Weights of a small GPT-style language model, trained from scratch on English Wikipedia: 15 layers, no biases in attention or MLP.
Each number is 500 + 25 x the weight over its row's rms, rounded and kept within 0 to 999. Layers, rows and columns count from 0. Numbers have three digits each. The size before them is the row's rms in percent of the matrix's.

# up: layer 12 MLP up, 256x96, rms 0.109, rows 157-196, columns 48-95
# down: layer 12 MLP down (transposed), 256x96, rms 0.106, rows 157-196, columns 48-95
# gate: layer 12 MLP gate, 256x96, rms 0.115, rows 158-197, columns 48-95
up157 095:510460531506518491507524469507535488465513490486512553452528520509523497496502456522527529534504496505465513507466508520467482506467470467513538
down157 095:498455540504521512520541487485503520512457494519462465496496516519498500482468518449552463522490501511500464480499517482513519493518500522516527
gate158 103:514456470509483524543471499548501541509510503492490515519490520503448546490522514546514478517487492517482529496552473556505500501521502496537450
up158 096:555512491490537486498478545502488530491484528485544483532530482504492481519526500522500510502534510471520512497470458519564510543501523487503500
down158 096:510474545512445496487497505521479498526499508511455507520537502466476510466520475507494485475517503527481525487513511506574488511506474424500481
gate159 095:539490460513489523492533512495513459505468516498525469546541497526517518523521516499488540473510533482543492513477508514524490563511512519477476
up159 091:494507485509498540537467526548510531483466494506532528526516533478486511513507516528482518472470489483514528471533439495482495504525492468434522
down159 093:486501531508478474503507470485466504514536515504508435535519490520500560534495507498494493495496545482487532501451480475495479497504482499449495
gate160 100:539483528489485491487518535516516492481486481535506518483486485471513505523499499527509466501525501469542543557520507497487487504518494522527454
up160 105:506483453490524489451470494498519518542510548464497473541524470498512492488485499488453516488501501520547495507488470508450497479490487481500516
down160 104:489473511503519495529480519500506469538536538450496500525501487481471509493480483521562490473470461496477515473486491493492545509496483522534476
gate161 095:504468509526503511475509458504532507476520480488520516522511487504529470519526529500484526475505528538516518472490503545509533478478462552552510
up161 103:482531516449510502499517520492446467512466504457516506459454514513504470494459495513493527478464473486487470514489537488512514512548494479458477
down161 100:538542527530486490561488496489505477505479523501492483515501482499506501541557516466484460490451468504542518527479491513484501503479507549494518
gate162 096:522536472465474467491538502495466528505478482488547497532515512496458523503538504570536491529493492512497494528523487475508524505491446516490513
up162 104:541510499485467507462487489521502479489495491527523488536510490485503541492511540488522483494531520526492431497487509502449506446460486548485525
down162 098:511542471519464486492504523512501538491472481527489513530493510527470475497486525511516461524522470459525492539506516459491487484502475558479481
gate163 095:514543530516517483487501513520471493524469477517515466493511508495517538533502491496497538512474525463497517498511458536507495546489490476469490
up163 100:455538489537489559539490558526474529515497509478539537467514480453486526484525513513494520485453506520477559476505507523486512512498494458455499
down163 102:513518496509493475481484473465519481511474488461505451515461517475474517487507497493443516509486493517487530476487503486477484486505519457381476
gate164 101:540473458478500490549518525512504550503542462542516496481477501557494502458531493536482512514498516477460520532502458502504504502526529485504529
up164 097:475503520536536453538505498532525505521498458514520545458529502520536538515535466512515534470531512523500495494523510477482497478496502485441497
down164 102:508465516485494485506517500502504505499496470489563484477511520488483512455473502568519515544493473461507548513494442542505571477498520532506479
gate165 098:546492452443481497499538512505476502533550540506493484492449507494543528468499493511554482506498483522485507514479485505547538528469511496483484
up165 093:512492508471493522511534500486518499527489522536486473505498505489489501522522505499531537518541521517518538468475501526478531438463537459468480
down165 093:464522543490514455522496528490528490497495501464524501455483466516515479523539491522478519442505502488549496526494499463484506495478501519581496
gate166 109:507512496470469519517522474512496475480535493500511481546479508503495510443480511528507483451481488482509474509513513516495488523504521473534462
up166 111:509503511493540477508485500474526538486511535494480530506472481553471513500527462475450522513479501501468538502492494511467520471509484523482519
down166 104:502512524506488557532484499508464507481494503503576529531517502541484492465530513476516479492497486506499526490494545481487510506514470479480518
gate167 108:513521515513500537530493481541481472468516517527529530495481514476532525477515467555493507476513493493510521508486525501503486503476475541469505
up167 108:495474503478505511465516507456467501489473502488486455548473496511484513516485501471559502450499507503501475510480486499510502518507517444531480
down167 107:485501495486496501475502510513550464496486499475606498459500487504505447527500503513504521520490461513489471525499506533495542486494510450536536
gate168 101:525514472532479495504538463512456509488495463526485518541449487505477482471511494553480483501509494472438527478521528519518497463496451496508536
up168 093:510474481510537528518501513501486522539524494510506501470516509494506443508537517483581516479504544481547469513493495523494491534515494486496475
down168 096:472519464522481500444494489509518494461521516550455519486476474499506526440494507466479492520504517542468499519483505483502512505541515478506492
gate169 105:481564512498512523533479528503477462491501479525564485520515522531557482497531480516503520507517502513532505516466492529499515533515538501479497
up169 108:481480518532497489523503495521493513511458497505494522525486494512491486538503451546516495544513545524469490483516523510502546544494488471548495
down169 113:482497489481542509497518508516561519514533507505558484532514496514502502550463474520522488512547545452492484501464524528468531547489503563478510
gate170 101:487481479527486542511499484490497484537480525540488481473486512498525514470508511495481500483481523487442479500456508543510458522495477501524485
up170 094:477521493486529498515460467493439477521495518470512492503484523484502466519548506526516496489500515516494514514515546476514494551467528482505535
down170 094:513478493516500539512497488514530527543508525465473529462515510513511521489512505516516534490500472501478486518557462510512497483495452528547514
gate171 100:515551520489502518503477498532469495469518490492522505531488464507487531480495489499520478458486462536501501472502505545542551446500496511483461
up171 101:527547451509522563469456493487523562515497490464500502490491480511485520464465545495540513466487495516512528483501541512527509515497536552477515
down171 097:513506495505531516474489493496509484548530446523469505464494466496506442522500515525530470501537480471481517474538505547478480489524513481509517
gate172 098:515510503515473500489552474491478488470518540490525510505483539543487516507537468508503539494471492533496478458488520499534483495490490463492452
up172 105:521535529512528481514482506545508494548514506454496476550475501447500513478512457497542502529498457517528486501540490497467509490532521509503497
down172 102:457525496505513503547503461523523504492502519464490467502527498517526466527528481506448456503507517472484494523507536527494520503529452527473539
gate173 097:470512469515477480521514506535483518496541509498501571548510520513520484509469533513518486486474479521518454502522497536457515494437499505499543
up173 103:468489549516515514484469485507486501493493467516510523501519483504511551504487494534452528493482506541460525535505485556487489530520483497524470
down173 105:485465465507482501528506532511493558488511468480478478501499511510468511503524478443486528481474453500526556519514526467482477477545493479504521
gate174 106:479454484502485524502524513449516519500530536477518522522504508507476522517512485559502455466512525513468537497488473536527507556493457478507487
up174 101:463488508560484493472487488485488496499475472535504487549490515461535529548492477499524522509523500482480535483535497501483494529493478470486503
down174 102:491473527512482501497541486488497464511501472501477541496490501494486488467493507493493510494460526527492485525489543477464470487516499533469497
gate175 101:562515446509477503462493493508519492518459537510541494466553504523491508502550500515500482501526575499485512504531506499476472496469481522531514
up175 107:487463490460534514512462518545478497507499501509524533497474521535505516505496484533512494528529491483524519493498481516484477518468498504499486
down175 106:511474496482480533506512501450528506475534509485539508510519520484484524539541476491492501508539525480502509524522471510504545500538509490483475
gate176 093:511530497553497526480530509509517491474478490478506477474495498491532485461498516480526545478491514517535486521528525468516537496535548504496475
up176 097:566479499528545469530461473506473484524477488490477492523495536479481521485505472517531513509559492491480522524511479491555537506475486528537450
down176 096:471528486505505460493518545494507518507513527515551537487530483473491508565488517518491500502495493521534473452502463516512517474493489547513499
gate177 100:487488477481468562500488532487536496502527542506530510457477527530443562502510492505508506449523538496508469525453506522507541502537529499512472
up177 101:483504496532494512510455517494527541485495478529514525475503472566446534515484455475463521486479492498538481483499491536452492483513504477466487
down177 098:453485457483510465488495491505487549500474534497504547464504527501495516480503512477491483524524502475498502475510489479513513509477482474550515
gate178 096:509495484451487528499492453555489489502497474497534458519502486447481457464496486488534488490491501466512502512517476525528509523500437516487489
up178 095:491467514462507495518458476528489514520497517436502498492517472466498487530487517480510521486453551475488492549525501459474500502486483516499499
down178 093:508505475469525524536518490487500467490493492520498502555551459521506516501518504496488549504499507503485478511474488543481516492506492491506489
gate179 091:534516511535525498555480499530463512490516562514500508500528503522489467511499491505482466463482510559505562516494444503480513515486506497497476
up179 096:546528505537465503472522459461503493543492511447468495520506485512526451500523510517498488526522447530463512516467505492495464466544514568481520
down179 093:481497503521493514501445546526505512482441488508454474462545548503500540479482514465492508519508477535513511485502498449503449518549486507480524
gate180 101:536514507480519529496489553537472501491511513478558550506478509505526514482505487483498503452484522513512484497509488522537486516464490514473525
up180 102:504504479525492459539505506507468483514503508535484507477516498544499507479493501514514516485483502523476517493496511489546563482479521495535499
down180 104:523519455437525496472505489485475506517535502525549491491494489472494510476514463550497500525508489535515473516513458527459479479450495480533433
gate181 098:533527470480460501528523505510505496532495483546575513489497477510552475455489512498504512529474485453527509522496504515501528522525477501486451
up181 099:459466488518467514491520454511528501499508477480511471512527490453557515517508476508488498483495494531545491504496495473474500533508551538512536
down181 099:484507534498506531472492468449546537543438511532497470496489523503477513467490489503505484534517493498501548501498473480504530517552477511486501
gate182 107:528489470493494525487447524500517506502543519471537495509509524500468524501531496506518463483514534524497482584506493506481504558492505533469429
up182 108:500474507476478526490483537546491505474489509482507535496490516477491501539489523544482541495476471465496511470489516539447457472489481530535551
down182 108:516480477546479504506485500502486543475490485507499477487537519486476532553506549529490520461468514498470460488494505502546529521509495526502487
gate183 102:531510490456490504547509525475477513500538509523504520498494524512496510494527492547481450493515491456470529562505495518548505507458469484479478
up183 103:477528496493505547477518513546505490504458521506507475505498501492507483480507501520502467552513555537521508486511511452456471514535463490480467
down183 101:492512490510521493506472515492467478468459500479547499541519524497511421526505482570479494497506495478502497486505474521493549459524501493526492
gate184 109:503504480477496514501541511477539490465478533494519504506446488511527536477547542494513478540493473549529535526547487483510462489492508528513464
up184 104:519487527502535490505520469531470515488463475503497530472472488541473502490482524477509534517441542520506534503555510509504487523505480508504544
down184 105:537555510499481490504488475451481523513515538492449495504503462466488471521493516499490473503463517465483518500468519474534465474528510463521476
gate185 102:524499474449504498527477474502472523484531478529518510523518505466500507522578501563528495502529493462522511497523490532521531500471503533541489
up185 097:493485492496481519500477479530485488509517471522507458507526486489511485502526545511478526461503493530514540500479523474491498506496525539513500
down185 100:500511510520484485523530483492487496494487513478514487556479506515496507504483497509523521518500521524448523493503474459489474454546556530532467
gate186 097:510506527510486551528500482508536497494556528517465575468472540515545528502474528516512507473477497531495486486515472519501502527490517514528510
up186 101:492534553484471521523505488522498469500487547503456489489514499505543499500516529463531517482532490517494538486511533517502504465509555498474514
down186 099:457508499506497505516490529455493499490491446523439452496462506512495508510521528501502488524491490454458492518493509486487485528499528521507484
gate187 099:540483482495517516514487497538494528495470485501539532510510530505477540509545508533529518486480543459539523481526446533512515481515510482478479
up187 095:505535494501510467475499462495504495532508503546506482455519486493500509522478521496503541497459528499505493429543546497492502504510528498473485
down187 097:473520499518521447496503515474533477487492511499469484478485485531495479510486539498482518535523522502464527493475501469467504458504551507524523
gate188 108:533470502503485488512496459498514483475493567459512480492530492477505545524459527541551532467473483511512505525470495534485485556469457490521493
up188 103:481529537529503481499536485538518496463554456520479526503509497492504477501477509486468537494502497512477535463517501490517523517535483520503503
down188 102:485506522515515481546498496509492465538496533546475489501453521503554488529496511477476518533498496449519549485490497492502470487508503506464521
gate189 097:517510490532430502496530489500502505547496535549501495568518484499526534494502484502529497505505532537451466471526489482489492495516502523465519
up189 095:506495527460548524480430498470495521489497482450445510477491474474486479518496534447477473488480486486501502503503480508485547523496537502547488
down189 103:478520516495478506499487516509491501514517484517470537501481519496488502504512532493488499476536509520510481501479498575495483522525517485569519
gate190 106:470480488498468539509518484504514518499510532504502506547517489466531500500507525497533461474482512474493498529517508509498515462490488512525510
up190 096:498540537479489509473500526469502505542474549522498512547491450525513498518555457532533514527485549471516495515483512552471483504503496471516506
down190 098:535512461469523494517475513528446507552481454489511555481485532509494503514494506473469499477506496511524533499517501482491473465512510477534492
gate191 101:468440483537493497487514474530497538484484506521491504506452532504528523512513465542503510459539512503432484512497455526478529469488497448475451
up191 101:478505488461504506521486527464476506529483523492510466490512483453538459467515529516506510512495491493478498509539501499483537454498535506478521
down191 106:498474456520504494524521466533496496434505513488566525466489513514499564531479488483502527476487499515494485481419520475501497510495490463520512
gate192 103:529488521498547510529508459513515492506462504507505484552529487546512500507507527474492543492492554528492488555521481515503521523498491510482518
up192 107:462513511506542497467480492527547469509518496530493470535484467510520504507509549466476458511514485506467522510492518490539475499509472532496505
down192 106:519487495458465498516515512539456508491506460513431484519489530481487500528511490514526491464540513493496485472480488490520530508513490548513533
gate193 108:518484527469515486507477511482510504444467527545507520526495508485510526511479515535476484446507509526504553516488460536498503510484456481527469
up193 107:498492496459500483478525500502558493515497498500517513518550503523519473514539519533507472500531461488498527538477526493478495467512483512484526
down193 108:532485513503503497473451525532511472485460493510464495551500475494436526528471497516509485477519526486497502495495482497557510512481454495511511
gate194 095:490487519478495488532526523502512505482477519467504498510531502534517570529590486537495517488528501497493482497467526508457547538511487455504486
up194 099:537525508538509494537493475508513485543452474494472482506525477482504523497476520542469510483471472499464526482478490505514504517495510502500494
down194 099:504510528528471500482438520505516514515480503467503497529556472504493453454486469517483474504492522520454460519539482481509487484482504479493460
gate195 092:505507487506455474525481513550505489502468479504530510518506517483572501484529505480565546498496456505468473494474502518471500467488520511466538
up195 097:524517527476466502506499539542506547523556482530524482538493474512482541470466504513493477513500523479491523553513479446495441499521541527486492
down195 098:476498515486462508532470507486462477480534456481444512475508500495524515501508490512459488506492507485519510464521443563496505506441500576500489
gate196 090:522479498460496505539515472516486503456511481489483457523511545522514498497514524511526478486518485497483494503469461537515501461440523494445518
up196 108:522465486521508502522485459441507501521533474462456459517452527514465439519506522487484478495557471554493495481498508510539493495465524472499480
down196 108:494485487521527501442509497506518528497477529511440513508491508507493458513501458522509520519524501483476500510493478463480499503486443463503514
gate197 107:534502476476453520494508485542528489514490533504524497505522499476507495513550526489505525453503521491523486501475480516544527492518524507518498